config.yaml
n_layer: 12
d_model: 96
n_head: 3
n_kv_head: 1
head_dim: 32
d_mlp: 256
vocab_size: 512
activation: "swiglu"
norm: "rmsnorm"
norm_place: "pre"
norm_eps: 1e-06
positions: "rope"
rope_base: 10000.0
rope_fraction: 1.0
qk_norm: true
attn_scale: 0.177
bias: "none"
tie_embeddings: false
parallel_block: true
init: "uniform"
init_std_qkv: 0.051
init_std_o: 0.051
init_std_up: 0.051
init_std_down: 0.0
optimizer: "muon_variant"
lr: 0.0124
lr_mult_o: 4.0
lr_mult_down: 1.5
beta1: 0.95
lr_head: 0.007
warmup_steps: 0
schedule: "wsd"
decay_fraction: 0.759
decay_shape: "linear"
final_lr_fraction: 0.1
batch_tokens: 16384
seq_len: 1024
doc_mask: true
train_tokens: 97210000
steps: 5934
dataset: "wikipedia_en"
Each number is 128 + 24 x the weight over its row's rms, rounded and kept within 0 to 255. Layers, rows and columns count from 0. Numbers have three digits each. The size before them is the row's rms in percent of the matrix's.

# q: layer 7 attention query, 96x96, rms 0.204, rows 0-95, columns 0-95
# k: layer 7 attention key, 32x96, rms 0.192, rows 0-31, columns 0-95
# v: layer 7 attention value, 32x96, rms 0.155, rows 0-2, columns 0-95
# o: layer 7 attention output (transposed), 96x96, rms 1.12, rows 0-2,32-33,64-65, columns 0-95
q0 071:181148105120175126164152153127142185111147131139100176145115133099130198120119111090122152128124123114111142147144129103145099165153143140115131117143109084109130132137120156144109151121146103101128134140127114114103182102128111173137121087122153148142109130117067160136154143153149101120
q32 088:206136128153152129148151133123169109133145122116129131152136100132112131152117112151110150105114129135096161153150171124143107120143111142160129118108110161135129117132122114083119090142172077142176150100165105099161130131125126136174137117156122108074148108155149107108067108135110137120
q64 089:155146132132092085148118142139130151089129131133111167153110115136120172139122128115129130109121111138113157132121121140140116102123103119120114165113131100122110175177194082154130092092120122113149127101128108127152130179115124149115091129124083155076117148118086118072124146131136180150
k0 096:080100098151121099127148092119105115154107119123145127132158129153122115140157117126101097156142109095160119165114120113112142141077129134135119119087088144176133101108133149143132121082136128159125122141121101142142109107102136122124165113070163122100054168112110166128114103136118163107
q1 070:164155113144119114103091112150087102116131109069130127176107146112116101108145147145141121141154151156141108097149115138142114129161116110127133117108124149137145135108118107166071139192143124147130081129128162131071075124089110112124091098114132110145133125137103111125141168113095103136
q33 087:122154143141162170112115165113094132127131134088124096086147134107073138126091141122135105091103075104140174134122099129128137117088150108109114139121106122158081139112100135133136142136141128128127163121085161110107064094109137148141108107158116090105140134125120157131116155108176113119
q65 106:082127142094111169130134127126107136139155146119125085145148133150121062117133139104100094138092133184066130123120089150126157134132158096099130139117083126136113093134127140146132155094115151096148099131167132120126140121094124173104122126153146123133150179086144119144121086121122110111
k1 102:127106174136167113152106153094109181104137098121082151130088122131159128175138130153161131119110117109150150098145162116109141096123106121126137102153145115143144129168079084116155152126118157130104150120138137121113160142133116151087132152131119097156160087148135094151163127103119100171
q2 089:139168141106148074161135130135128119107094154112130157155110128147130140158098118118124108122137124136121176154098140153114102140120143113138166129121100111127086104151113166140137102110185125151093125096167103116147133128131131125155129121139190110120081140107108102095113168119186170107
q34 082:099098111145094153129178108133168106130128153156128118128096116179101124156144117101112159120147125086115080125118120142103129109103129079099114131126147142186128132109134163121168165119111173103120116115142128128074158112103141140117175139152131157120120133182144129104122111099151150128
q66 104:083146136098133162114143154137105157110143127186078102144141195127108096106110140140134121158156119113108132109145089154103144136149091117154107140123096103139099119161194111149126138114150127119136155116116132159128148090099144108144127147140169108129141088141130133125073123142095132123
k2 097:115092121110152124129121138103125136158139161072110102126142157122137161116162181133084104147129132157117076143131149163123149154120135132130126175104111114087132112115144108106124140103116128159123105135154078135121121148187137101130108102078135131136143161101067112150173123137125116121
q3 044:082135117112173109097153150179140132121103116166143152135125103168104143113165123102097123127126124079119115143098134132116106137105122102137121129165140128170131136106142141105104133155114126114076170142113088120157162111133124145102135082066155127091158111125101125152095113132149133169
q35 055:116168138124165102108136142081144141158121098176099149136163161130145108152138124137082132125144149124130111174097103153157093157103156095117124123123116113079121077106103120126144118102161111141092121104127098105096157147099170144145089095129142103124107122150142140103107115127163150134
q67 075:072107071143134111124135134122110127141116158104124138119146103155125112148130113091082119117135119121099050146099132140094127175123118070107108134145145128138111113119168159141124109097130134085099122131162112130113127136116147113133107080110133113091122147104120165121102110132181161150
k3 112:152129066138151091121144100148099097108114104130138150134176150146131153141142147133109138128130150083165103159092142147115080133103140144100126130084109150174114084084143176117092130113164100106108116117120109147124128115098143137135150113110156172134097128117113124110089126161125146127
q4 064:137172114156143108146103125149146135115154121103138186183138170152170118150129106146121126132129139130135097126090118135127092158130144139069132172139135109128136128083120126155145063128129114118107088152164134079085113132097112120139143128108099145148094137161092147128156132138154123131
q36 074:131129103097136114145137141149158094179139154171127151131145156132120152140101130123127098156163138112158091156135112130108140139134131130106166137113154090166150116159146128112141112109159131070108102137135115135116163123176103161188127153091118146097121148101064161139139143127126156130
q68 091:106121070125110175140160121161117114148088155123140127142136112124122129092143111128099150126152157096128122169104109100138099123097188125122098146113134120101130097098135127115130112149158084122145098082148068108123131121115125146107109116099172132147149132117105132129147121075079157119
k4 093:109139074120136097103149164167077097133124156121139116151128115139147133155130144138144127190158138115127109150100151170122148123143157133168141156088089154131117104096153126119129133128109113102114155156105082162150116121086117084116147121122141171117142127104137094127107109115133132185
q5 079:139120119140124170122148125110107113143142149135138116100122149126112086138124137114170105154156145153166155132096120093139129126131125141152118176095126120129171180115107117143144140161111105122145138167117192171114098110124112130165102178171128087144102115121126151166154130189123135118
q37 073:148129096087155123145083135118100155145120105095141133163100149123152121136085108153156097132078130146152114149141093134107149124146152135157127106106118161090098124135132108080094111137136154089170138157116128178154121142118082163133105114129117156147145110081165111138116121122087120116
q69 084:089107146084151156153130110100148110087150089155111137159099100079161119135110127142137076120078108102106165115125121152123128108128105113119143130124172117091133151176117114155108136103144137095126092131134124120106119138127163148116180115145123082160159122146112100106164143120118151142
k5 093:086138193124145134106096105115097120098113142154144115155141131086118167080126107124146111142095098164140168083182124134118172116183102146134112119137129158127136146127100149137139113148173142162120144121152131132151101118116113116101146142119106149151136101102103130149175126122161135115
q6 094:142126109109147128113121129088147107141136135152121092069115097132068113168122084130151129148120107114179115124120166111154110107122133120163094172127107124127114183110152110132146126122116111160117130188091135166135140125122124095120098122163151153113125105082108145083103133142109115124
q38 090:096094066115093126116120119120179129092145158109136139128137135152155125141154115141146133104141161157120139160120139128120107129108150122130158125118110212149104113097144107138110132118126118122151150109079122104141104148133095109113113085125150138147173094117173135108163157101161160149
q70 104:173083124137130168133101117146087133107099160083091164123086126103143092176136106120121112170117125112160127079169139163134126145100126112072142163134141142122102113105116108125132166124125166147132148129116119126085095127107156129146104149121161101111109132132106110163142127145120158133
k6 087:114148162103133142132098177129122123138108108166101124112110097129168128109149097123147124146095135118145168128133143114112115090096118124163208111141130144144138118185174117136113092139160111093118156088137145117109152132178135117101125126151106138116179148107155113138133124082127111122
q7 092:148146129152108125099103137120169120064122120162107128156123142123105133153127146084102118134142168121108125198093116162132098087110119133099147155106123129115164132117134136123104095134139114141083105165162144093135108153111107145126172110138131120081143165108134126096139177108127143156
q39 115:134097099165148145112098115090095090159159166124113153163139116119129110162126162130154170151164110137174086135122154122116135095126120096115143179115134112135127127163125177152118121158165128160121117128115153155137117117151153087095108133130113143158106115152133128119105161123069104119
q71 092:159154123163141151154097122127135110133086142156161105123137158158138099136102122111140148091093114140119106163146113122162086136144114142115097101131123182146104095150161123181143126132105108144101107177085176142086110131143118131170126135139137111146084111150098113124112117107151134158
k7 083:127117144111124155139148141143116144101116147123107167118108060130125102096126117099177087121130128132121139130143106163154105140143165143137101140127138101102099146160148079085158131100134157155147153116109130123116174152119118126091082141134146142121108127104108126137209136122173121153
q8 099:128164135145110118117117142122146132073139131084136143178143146155124155141125119094109124136182138149119143133121125099123107142105154158095097137139136141127101088083165153133132105117122116153077127139164108133087133106131101159118173119105079122121152158116106119105085165102165110096
q40 094:174117114145136135094104099147114153073128141077138143151144129143148128077159148113145086141164146144140089194094132158099109149121136165130104125086137106150103115106156134098141110117125125172117127137117114133175089142128119177119142113128111150104137110129122166142143125146103155135
q72 089:115126103177132142117150201126101148144094129120151121116139142153139131154147132110102124130191101101128102120110122106093130125091170180143112108148109138112122092095118112077097121087134171136093147127124148115103134078132092145112130130121118138102117127145135129087107136096106156149
k8 118:150157065112127094130157165138127134126128142104106196156199145142142141122156104130121133126164151122129103179117138148134109122123123091101119158116077104111127116118118172133095109141151102123110129127112135145118101142081143144142118092099135135120138150156099130164119130127117183141
q9 076:138116119105110128126167127134142117129087134094149172133110119141120107136132096141124132124122128081090142137093122112080061103188124121135131131097135166150100149108127114106107074084169123131141088135114099164154127152085143103117121103101113153118090112113094123091118126126130137105
q41 090:131118096122098095130151139128169160131104137153127181078131139144154139108121162140119112142138121099110059168100108184110093122114144117116133155142079164138160145116146164141072129126116140108090116104111145162128152133117121136130148141143093153086121145112143092123112131094124129122
q73 087:145135088137182109108159115135135139133103126147088136122163112115108151159136112113112077138162162184126084124136133062104155142118175138131124135122146157155104134082169111112144132114128130116142131137071155111166131148134101179153126147114123116119127147117097117142129111111097148116
k9 116:139139086119103117120132150178135072103131151096107182159181183165117158169152138128091141154169131107100112156110128154124115126090132149126148112129099099161111124090116149113128117139137085101134130127118116128093112126128133119124125131078151144114118133142155154098125135136131180114
q10 097:144129162102161139128090146110115136109056144084154109140122079134120137064110142113179100109117083147104100095139114105079138140131128136107147117099153147125121144118114176141141140123118154118108101137140117122148101159146086115113101161154144138137169119121164126142132104130100117144
q42 101:114117142125131149136109139143129135118097132135147076116100116160203125105160117121172151116088155111154157126111139130136149110129140135147115109157126126123148143144121112160128139133153139129131087129146122153095103110113146140116103142151167096143070123041138098132139086119126134073
q74 085:145129171126123188135094089098141147111131119154165168095147117135143134078162105107118140122122130161196145143128099107127158109145147118127139177148121111170107098143121125175140113115108183125146100125122150097122122171127117110136147139115131127133126125125125126196139117132153105108
k10 137:137134197096107142130102121106146179133150125143139105113084115096149128109103136127167156131071127128111135115133128111154121107141129169159134092124172142115137146152091090128154141145106178145126116126175163122120114122164142112099123139167101092140131139159138110162120134088139096141
q11 143:149193136111142122116138117112123127132150065172108094110151107107149120142146123163190127127093115134113145102065133149128133163138145094100150142183149081135152099125132134115121148156091156110144143146145153120126142134103094121083102139133142139131139094154146133122118112151149118146
q43 100:111098109141112136083113130121152138151095069076110110111099090142105125113102125112119194111127144160119117114109122095115132148112121138093117154147140154122140138126161132151119141141184151101128138156149131154137176136130133125141081152135110119118131143071167139152123106109166100169
q75 119:114152133155136133117136123110073157140120087089173095102117100114155111132163122109128136113150123135092117142112115121148130106114170112139123114112128122161118099131134128111129124087126137124104173167162123068130130139129103121157096111160135148079175101088133163131107161153131071110
k11 091:150182125109156087104119112110134181131134132145146137109101076134165124133119091140148133146097153184084113196150102116128143159098133149105178115114142109119131143119135138098128174127087159093110125122120119131142132140121101109122133160127112099111149108130164140138126157109161147145
q12 117:122110128117112126135152112110133135128172108127138163142125107171118146181156095162143113121196114130126153118109127151120085105091122111124132083097152161128154140101118142125111108113158114133119137094173096100139102168125140091153112127163121152081111129146082104075130137137143144110
q44 141:141179084131171135137122096174145104109139118132114130139138102139131123076115143106129133156156136120115141146120121124126061132137142118173153149083159130134141117115179140117102117159150120091139157155079158097132125089123129171115160147111116138124162154104095153128109134124110171140
q76 098:179150079113126119114110148126098088125114115094139156104141134146117147107110105160167127145148113144156150151116180115132108129131139139140117115117098141164139107145146111096143115170159125094146194140157073129097178154122142145127139082134109122098151080102133126118141135133130159129
k12 104:107125094163105134098148103124162159170096166174119138112115123113124153123170094125136131109123145098144151130131134153143089182087116142129160153128116127118141116123154132079092130177126096106092109144135130153157102146107140124182111139094118132115131159160120138076119144121151159147
q13 121:136136155145139115150082148144175149153138111155136157136134124132142147133096138162127138136117126121120134156157128144197116110155148127122136115107156118120136144134144152094109111097074108125140154136110108095166129125119167127087131096057102127113123140161175095113190154105115118140
q45 110:146109139153128118171147116104128142113079128126134135120120141103101155143140154127097131079158106128158112135079105155094115129118095111122172142131125147153092130116105086137109116115092085175127123142099153059137090167162080099114135083129140123149130114130124136095147119134115136112
q77 092:130107125104106131072151139112126172133157129143112096139141131096161115130144150108119162150130091151119137094128086102143104120126154120149111141129108170159108150114145125146111138119129101115094192134104103103133084160121159131138171148176119126137174125160118110085085143151144165120
k13 103:132134153134131149116124121131121098142109125108127117102114131120163131108111131149161115093158144153119198150171134109111128147140149161181128119165135156099144120148091100178121102199105123127086146096128146117150182116144103112113172128128112114120123139127158124120128159114097122176
q14 102:162112132138136121160100159117114077135149109157109112131141166128142122129125153094112129155144121126156181095136099137113124112133104140154153125131128093170160098142186145141139124059148117124089123082093153130125117092118119139126123172166106124107146118101113081116109126115097095112
q46 117:142139122188191132126128100166143098101105135117161115149129138095154125108155113081142091158162118120114111100140102155141102121099110120118068119082114141127159119133120159129093128139105113141115114139118161168133106104135119138145126143071146116173129138133156133105107143114112150174
q78 093:126106107113120133114151136139132142112124149133127125134108122144148124122149097108104171109159158062149152119156113146132161128140141169142131130124110180110174121133146127130081143114140132092087123166106141129131204165127148152131122128163146138111159124165129135066094153087130153114
k14 095:109101132126115138137168164156148155156080154104151148159147113108140111101151147146091119131149113133138110126151133162043117121141117149099132149136081125121106114101121140120137132188151124093112160099120101161137110131109120113161133148163134157152135186153125161149131118113129094130
q15 223:139145101171122073104146125122151135090154123124119180154148128154107145127140100095110133130167157129146131160120152128146100082135152149122121133075108147117123129130169103096100108079103111156077120092108178124102132140121136140158147105133099139093103146162100107117120117120132141101
q47 214:134133084106134121097141134177123081129106187130143147170136155148147184088102125106155099174145167123148118125123125166115089109137153153129137119093124105156122132085144149145087138136135100131123129108111143137180126160153136121107171121110136186098135147118144138119128141134127135136
q79 134:136138090137138105127105130152118146094128156152112161091097145161133149146088115087137158129158180109129127109140132129079128126143147181146170135160103133124128118128150133133098084107155076143151122102101114117148130171136127163114142113097139139133120131177147100163151121074101141125
k15 103:128123117147165130154142140126140117123134138089117148125160173153106146155117120159134135121138117158125111112098107111125125078093149114094141101131101110127088141103178120114085146110166119112075126126111143140104070103157152108167121098167134147110079103125179123109135158117142157108
q16 068:157090131175081125130137121084109135102127124115109116093133141119135127156118129129163139131146142122116168100130162082185132090190115115135120129105125145148102138171136117118116124129116090140164115108130189152106116140137153116159113161186100132119094147140153129161114133149126111097
q48 073:124101102125112110099141121106096140082126137125123095133126117130162143128125148171183102114131130124112158099131139141132086077146123149161119130148145120168130124095146129134081134159065126154148106151108134122123118143166117161099107165157160139173149125124159109165156118151132073121
q80 078:166153125109111123106141125141143106125146134113103092118122116101100142143128144163144154116134118120127131104151114131156150094157090138103164110137155121151166122134119162143103153147140119106192145132102106183094106105172135108131125162170095090166116104123158141158166187147137118110
k16 077:126146170121114165174123173102143145123150103130108137129142145102115128156171089125160135116124127152154107085132098065111148146163086083171103123174156105109120139158116105128098127125099178139121143113142132138113161147160142129120117122116130146143178089142145128153137108137141104139
q17 047:090141148096168110109163142186133094151099113135104183189128123153125156138113126119091126113125126113132127139102114148100153136088136127100149128163145102122129112129141148093123132148160144075097158137142111091146150116139083136115113060097151156140145126124129123126104102136109113149
q49 062:115134118123152146134151128141159133124115111136128158170160117156143079141159099098094138139138109134118135154100114119138180123122109120127119121106085139082096131126124098101142090142165139101084135119148093118111169149124162103172072087088130134123095086112126137085124121123144166131
q81 082:134140085126151171152139121141119131121078133152141168126112140144120143148152104105077137132150123130127105131107113089079090113088174130124127111124126127133109139113182103187143141106129135111112122103145125095167134111107156132133133097115112182062132141099117163113121133152161150125
k17 098:145152113139154100137140134207106091126100107139113164148165172163140184117137149156127124110117138106144142157109139122105138108113108101105116174110134166177126131126131149124109153120144105113110149132095100152135127159083106132105141088113094135091100154138099122116126109133113169135
q18 073:108157073102096150137135095138136136133105086151122140161121124169131116118161089126106123113113147147091107142135151117176100107128136069129111148107123158119134107107116099097131132176146125138104127115111158092162122117147140110140149098110106135096156140130079116170139127092071103122
q50 077:131133096142194119165124164123114128124121097178143122088101087126111133164134100100087136097141150152144114139107147136123103125107146136109089108092129119120124135078154140114125119076101116155120140169162112091133131113163096122140151128107137152096130098144151075107110088136132131144
q82 093:106126154130151112134114115122202109150106048138122184161143111168142114179104101111113091096110113112101119144105113123126134128118135140151155120151121081140140134114120112125129122133163131110127109139112109115145152157129113114157145096142144119092097105183117130132140088123143174107
k18 093:091161087142137069136165147145112126132109089136100104160128171108128149170103135137103101130118138099176111125136141112100143109105120135154093151085163140098169121140154144124132140101138083124121106159125140122154116160129095132128123173074123112147101140133151137136151132146168108156
q19 098:135103084096102122140134078110135116126125089129124148137127143154152103158113090128142101140122143136108158131120115121124103154123097122161106169125129122096102161135151119161173153110167121127122102100168137113102152177109177111168170154101133162134091168124072116128142122137146140115
q51 132:074145130103122122141123124131113104143157118116122166178143130136098136098111107096147107125126122121124117139146128126067123138112135171176203107137159162130140133132136112129127103130166090133106151091136142118186099143140092110130158082084126152128147119104092149133154119123138142158
q83 180:135125133099138105132123138174141121120112133146161166178122136132125133075075144067121116150134119092153107166156122161135137120130195165134092128108124135133119116153126095097158152112154109157080161110154130120164116138114098136113168106113125122149095152127102100130133137138128146160
k19 112:113155118146123141152165088153135124118136145143166142129119169111141123108122151091147123192143098125126112132121126143072169114164124162158185151113158132091130103116122115148094140091114143101144193152144166125117126137148103109139162131145123166093113122127130165136110159150148126126
q20 072:133135100182153146170075163114146192139154126134118139105120091110110114148104121103142148117141109145133088101160126136134141138127131156109101107165123136112133122114111140170108158096103122184150148162143131180117099145175133133100125138137108169113141115145121138097136157094112109106
q52 073:131109157140112163099125128150152068118159185141142127098094155105123162160139145120153115146095128119128149087159154111146123097111148118146139145112130161175160165128122146178176126085105132143134096099141138097124108109140106123137110150115133103126104169152116159126149144089149112112
q84 080:129162160124113150135106120104075136098117096132131097146145144104140127136100131118119140095131140132155175082125138100139112088103103159168099080151149135094119124158093105102113116137149124129161143159115097144148092170134087106110154180123123118160145103131118139164168135155121153115
k20 087:136076169145105142125137123084096153129137145141163109130105166087104139192159144147147139094115116110113124090177126170133160109137140137158166118133104103132133109185121125159103138142147152100112102163177149107132132132146117121128107151164132129124121094135150093163148126132128125145
q21 066:145127118128091072114151118136142133150156112111108151147128110130146155143124139113132125132114154139134144125092116126160132157119101158147096144121115133122144121108095186097086183174115056093149146103084084106156161155137135133132113111095131131160134144160084133161110125139137149130
q53 080:105111099134137114112132145085138118138134146094102089157170185139138127108180120137149126132111112133143105109127130107145133158162106114136134136151152126072137084119136132111131148119202124123129111124156103129117125156130139198169120113099130103113163145123100152097112085120111161144
q85 082:110095115130119105151166118179134082106113097151099107098163122139130134160112112137081139098174144158132095164182106123129142147124150166104086142102118152125078093138147142115137091145122121137102141137122127194127126126110141136124169114127185115133149136148118137138112128117135152121
k21 098:141131129166173124132150132182162113143109152093112167143186116146158135127156139173135096157134149109126154172138125120099098124127161151118160104118113107159168120106161159132109127137143126153144116147105156128113136104098153181110128144104101130105074125099106118094127095142128138106
q22 067:126133121062083163099150121099114118102139139113123094119111097104101131136091152110148109167122110123113121105115120109167143109140123152125118137085122127077137138131100144154135110103107146100148163145114168170121151133187152104155111138174095144138164144123157127135121175130088119123
q54 067:135134105119147184089141123107106132141135114145174087133147115101135119174112121155146133094148110092145119112158176127172142104120154130128113115158129097143157152099121149149125152134115136142175128111142174146074130152183160126106120167151106117149135146134158098153128130151110125172
q86 076:175171128101129143125130080103140121137154101132150128080097150120145135156084080153186147130119147135159124133134138127140127146144133130151135145141146147115129142160163134146158129141094139126142145140132105109111129101143096072113106189151103137160116075138168112152140175104137129140
k22 098:122155152162129159136120121063133156151132085154121090094073100107145147117147123136139170104098144157097159106136130107141156113167141146138151113153183114107110114167075112150131144120120156129153118135168128124145132149127146119125127145169124108115111112135134124144159165108165098155
q23 091:132152155134117148149131123165127177147137139129160136132098159099139127123160119134119132134108106111126170130069078095120125156148145129113084104137087115136102123131140143150119162154135163163143144122160129119105118149130089167142160166111087123136102131127101098155146095106120068173
q55 089:108056133125138159129151142105124132116121143149099111111138117150149128136141111106174089141103103125130109139106112107123143139144080114127124131140133165090143128148078132123172105139165160094132064150128145118091135162155130136104152136120109164140137135158098117173153121071097111126
q87 089:138187157090114122092127125105113176141135082148101095110115119092109145164138111128118131120089065150111164111183113133145146116164145127101103130116129130147134141107134108128107123140104132115144123166127165110103132130119120118083125154145070131081131136178111105140149134112153107127
k23 092:127119163134111145101132136086169126082114147138124113166045094098146102121161149110163123135109128152109124137124123133168172137120113119153142104131145121132161146166129108199138120114111119126126142115108109144116126107140136146124095182144111147140150136129162141165112149178135099109
q24 086:113127154160103086129134121104127139102112127177147155111084146148120100131117114096154130106115113121152108137110113120150097105114107102156137131152090144120120119118157108174142148080114099148118139161078103134140108178117183101152147100106112129103064108109109093111128120152110157123
q56 098:107098087130154121128151141164146113119124159136150120125156141149118109130102120129113100134135095169117084142114088155093114117138139144126133141123086153145117135116139170168139117070093131129111121061080140166133118139177121138112126093115150136164141153168178151133141134094114127157
q88 099:130154125110126146137159093097100124160098175118109115110129135102126144159145124149113130107147115148148113114158125161135177120162117112092144119140116181171128129150108154115175141107145083120121148127127113072111175105117101093147146128118164163123120146165106130107096075146156145135
k24 080:147130133131086084131083171161137132173146149147139113130130148125138105126111168082130120082097102141143110139130079114091146122132161102110125134127126133149107111137132089153120160104164131140106120148121114109124100141053088144145103132173132111082150130097116104132126136121126093158
q25 075:082133131147127106104142097141130119145140142179106109138151137082135095150147079108071159151144163108164125119100135146139158125138164070146134111122111117165103113129115118111112121138111148170174131146129163121130136095083105141079086133121157124149129110142099135120158109108118150134
q57 089:079144144117112155110146130128136128177112155130130124101095118086112104125129097132127099090103135063155143137135108102127144126060122119106170101128125132155110107136107119107142108133139130102141162124119139085111133120109186091139102136135150106082102127146104125095096124096158099095
q89 087:145135121118141127070136134177089074092085134078115127080159130118153146136159172146139125154142089161132125127132111123090131165117120153103120146099146130102102132153140151129133102086137115124134108150147114158118099113110157183144091133141150115115153121149158094126132104121127150159
k25 086:150118113142133136138147119086127106147130114112131181124156167122096145151145102139104148168140157080093141126098109148152163120147125124077159152138093149126133165087136120123109106154126144084105095117131107119065151144104160131153158110153105127165139103130125167120134125111171155145
q26 085:164163107098094133086131116087135111126161074157172116110126111111151098128131124114118148111142164131054163104118155102135124112167128090139103110126188139102128100111100120144114109117109150154141127130159120142116132132157147120112104133127096109148136127101145150117105166126158084110
q58 084:173156138112135140092122093145171186118124086130141120068113132094105147084136160152170104107096108087100121127140128147147107131131123112134130130132152125116130146150137122111111103137080145141148162127136124120131124148132113122148115159156064160082120109139188148125128160117137105134
q90 100:159166166150109142074109094131122143124137112125127128109134110128148127166155123131152151110137123135120150107095126094120101108152134081131142115162157168141134116146073122150107112153096160096127166146160148157099141141135127135126113162144070142158150123077163145118170149110137083135
k26 116:122130168075120130117112117103135173153118082108157106078086107108170101105142131143171148105100149117134132109122139085120156151141164141148105119145174129150155148107131117178142132121088118135139142129164129132117144153163097092105132125168132117145158122143166137144139133168141098146
q27 106:182124126128096158156167141122105165130127177148116111138126105145122172092113117118100111123132147132125150139120156118173078158119120144123128134095118086081106109096082094141140130128117132128133139128170114131084110147097159135117110137106129159161140145133171156114099107073153111133
q59 103:069105162139118123084128109133096096125127118123131153156104111133086113126104134098114137129104099158113133163099096166092108124128112101117101134098103152118112094107112145150139067134112122124097105136124161149147096137108087129130151127151157141126148155059162153144095139143133161139
q91 095:095092117099111151120096136115141105125134154162119144100171160157126123102092140160157141136089156098128137125162152103123133129085138116098116118128092157175140111147112129120138168134103147143136117150129153179146088109111156133145173124109134074116128164121106109154118157164131131077
k27 104:135168152110125095159115103184158148109121126112107144125088131136130154147185120140115116124093096110142133135095125142134085131143115097096188091163088127133136102134158116135166105090123148118103121117130122142108146128111100132125135105125115090127094088128136098158115101169162169147
q28 104:143111083165152126130134148113143124146110125117117129086085163153131142135126103073092132151119097057098125118130097100117111110140122118152128116109101101093123140160081149127120166093105132131135101131095153130072180137149098140172140126124154152164129109129147103117123133148129104132
q60 104:138103085149157123079151142110124135161120151129123136143127106100132133145092116176113127172154104121118172146126122135136092175123113127135114131117123159153138113081157114151071099160116138160164133151101106124133163089133160111094091160188125138118095144127119135144147110107102125128
q92 092:119100142072155083118100143126087132117114150101097118179110170131105174139141152118109156148130107114159094180141101121103159127137137114140110105095147143127122149164137094139153098134155166119112178165107160097150133117113145089129151102116135104141124106129120126121138160136103145161
k28 089:146123138171134104164110097160124175139144114144177110088096102104092162112140143097156108082129131128109102126111133137138150120149145152162138101127170132113146080105093086167139158109139126117134156106150152091157168144161152139132092135112096125137153121156144122156147133135152154134
q29 116:128106146111104123128093097127134109150103133145151113113149062105118107153126163140134127114136106136170139141146105113107131114124094153115132140171122110117163083137126108151106074169151182133122133143200120141133109085126103149154090116125126143134111178142166136140136103101104138106
q61 106:165128083125128156074117108149121108085124161100142109114134158101153164149143133118141114135120150110150148136142089132092178159149100178145094158142121109118169169126099162127113110124150084099135162129131144117124144120115147106141159145144132145112142163108123132076134124076125155127
q93 093:137170165113128131152096148085123140139106178124113122149133134129074108138116159137160151128144107153124149114115116118115133164120113104134131123080091142151122089142142158108149125146093146171120106120146087089181168162169146113118132106139176117135118136142146148125174119147095137093
k29 094:141164156117132117149145105075129115150118141095161118169109132145145131108104153109144104152090156112161150091164097092161144131087129126132138117130134127171117125134103119167142142168096165146160126118152107120125153117105102144081132144101145121155136130117100118179168155137114113184
q30 173:146151109135145097095102062127109112096115125108132125126123137166125138148114131082109163155120145113133113154119134153107090113143150123142127167094123117118110145122156093131160099109150138120100172141131140098155144149096114082162135114154118157108089098095130119062102149089140158144
q62 124:102173169117157098117124121122119107122133131167135158161139144180150129116147086101159104128176147097127124145109144146143129133168129164127098103132145141135073105114138125125110146109115114151104169129126134096146115170132100076102167107094140181140134152128139090133132117132102137170
q94 115:091140146140141147118155144129129122055108108139154097109132142123152123114162120080111134096102115172155108125129115112094103137149133096098119107153100152131128108160125124139124166090143139148125139141143104110138117143184169139121100127085095142149106120164121107166080131102086161138
k30 107:160147167129104123101115062130122118098091118117156139083107124159162108090103151155149146141109135103090138121127167117135126153131126136126142132135119120123126177130095164137129133178081127118157164130183125107156147161107092128105109104138088162144146116149081133127134143134153114120
q31 128:109109139105117186155181116171123095140127156136114107129145114088109139153132142138111134113111101107109127066148150104128169110122137091126139136164157102114133140105124128145127118125132152125154155116135160109140139148162100123119160150086118116194168128164142129141178093165130111107
q63 089:122149142135131127122145148114135081147107131156147121112100175057121128112110164135126109118148063128097128138150078121099157106159091156160125170154097117120111131115158134128085136158126087176159164099116125102105139108156137143142107127136120104126128136103154104128105095106127122139
q95 099:189149116137126142121115128127084075109126161105103123123134136123096157077127115099148107132111122132113182119147110134153116087158144131154110123107109106165129128101098138139134115145151147158179120135095114130081143090120121106146122169159116107073131141142093113147149141173148121103
k31 117:127092172115130172112129083121140149174111155129131131126076136161125094138088151085127118127082161137092145095165131103120148106160145109121136104149147109120148173167107107142182153076144126165153147126122155136131123127137122128113157127140136102157132117104140093133162161117129118134
v0 091:156112141117098151132125140138086110108099159144111080142141129145168163136126132171133114113140118135112135119108087119190093139095144163106124163155144099178130151144132156088127104084107136117162165128112114110091122128128154125139130139091148124110162107116104154155142135180162138103
o0 096:109121115147094101139085090102153120119138131128144125122122135128158171142145125126116118088126119120137109152115129083097113116113146070132113098087141151143141111123112149130144171080123119126113127113160171094143125143142085121150135112131151173136155152137073072116100118089122122185
o32 105:162102119128139136128135172099068120129092123110151151081131127162066087111134094103109112146110118102160162111155141142133130140117118147131103159160116125130109149094154137161138183121124110138115170094152116154112148115093163149116144153131172114158130112117152112156118137161129132102
o64 094:165115117110110147145172139161172097113130121103078139138097158144113146137105144135154154111100129150094113158107148125081152153164094152111123109148108147148089150141140145095103065136126134133161091129149090126112138151126146119150141122161099120140133129141119187110150114170140115107
v1 104:122149122116115143142123153126115146115119073165136143103113153148103117131094128116136085149117150119125136067138082093149108152109134186150150151120144106142101129132149158107144141110146150081087183129150112095126156133120187110153127111165137129145102142125114119124124106164160131175
o1 100:144137153127099103135107135136128151128175132129158100145141113083178125111087125160129102198102157099122140105132087136128123140124142117155154111157090118120133139116115115213158119117149127117154115091112136097133120115143109126099084161135148099099146117115163100117128130132159147154
o33 107:147134116121116120102126068115114078138117102155111147144125110178088075101155162128142191098090080124146113119113107119104104123091121116155101132124125138087149127147081104134138141144115134143118161126143115082087106094129151122114122115126146107159109137119112114132136127099119108081
o65 115:090110122153157140116158143112129150130118163109062081104100144098099191145163110114128127098095136154124099176136171152142134116149130103097126117111152119147116101101164136082138129094130139075095112146142139128137138134124118122183097144141113131142133138133100150123130155135105102116
v2 104:114118114109170087111124147120124118140143113142162131135145106161130115131151118153190127170079120110126144121117100190140160147142146111159101116092097081127066121096158173129114111134135159160079139128123117123125122158124132122112147124140131094139146073145143114126129124129105155166
o2 091:126152159149126164136104088129121111111166149165151137133130116119131129087147107108119105142114077122146102143142094094150170140123146108132097113137076144087114124142165158153105137165109137085084154145063135172129130142117153140156121115111138143115137151136114150113171169139121116097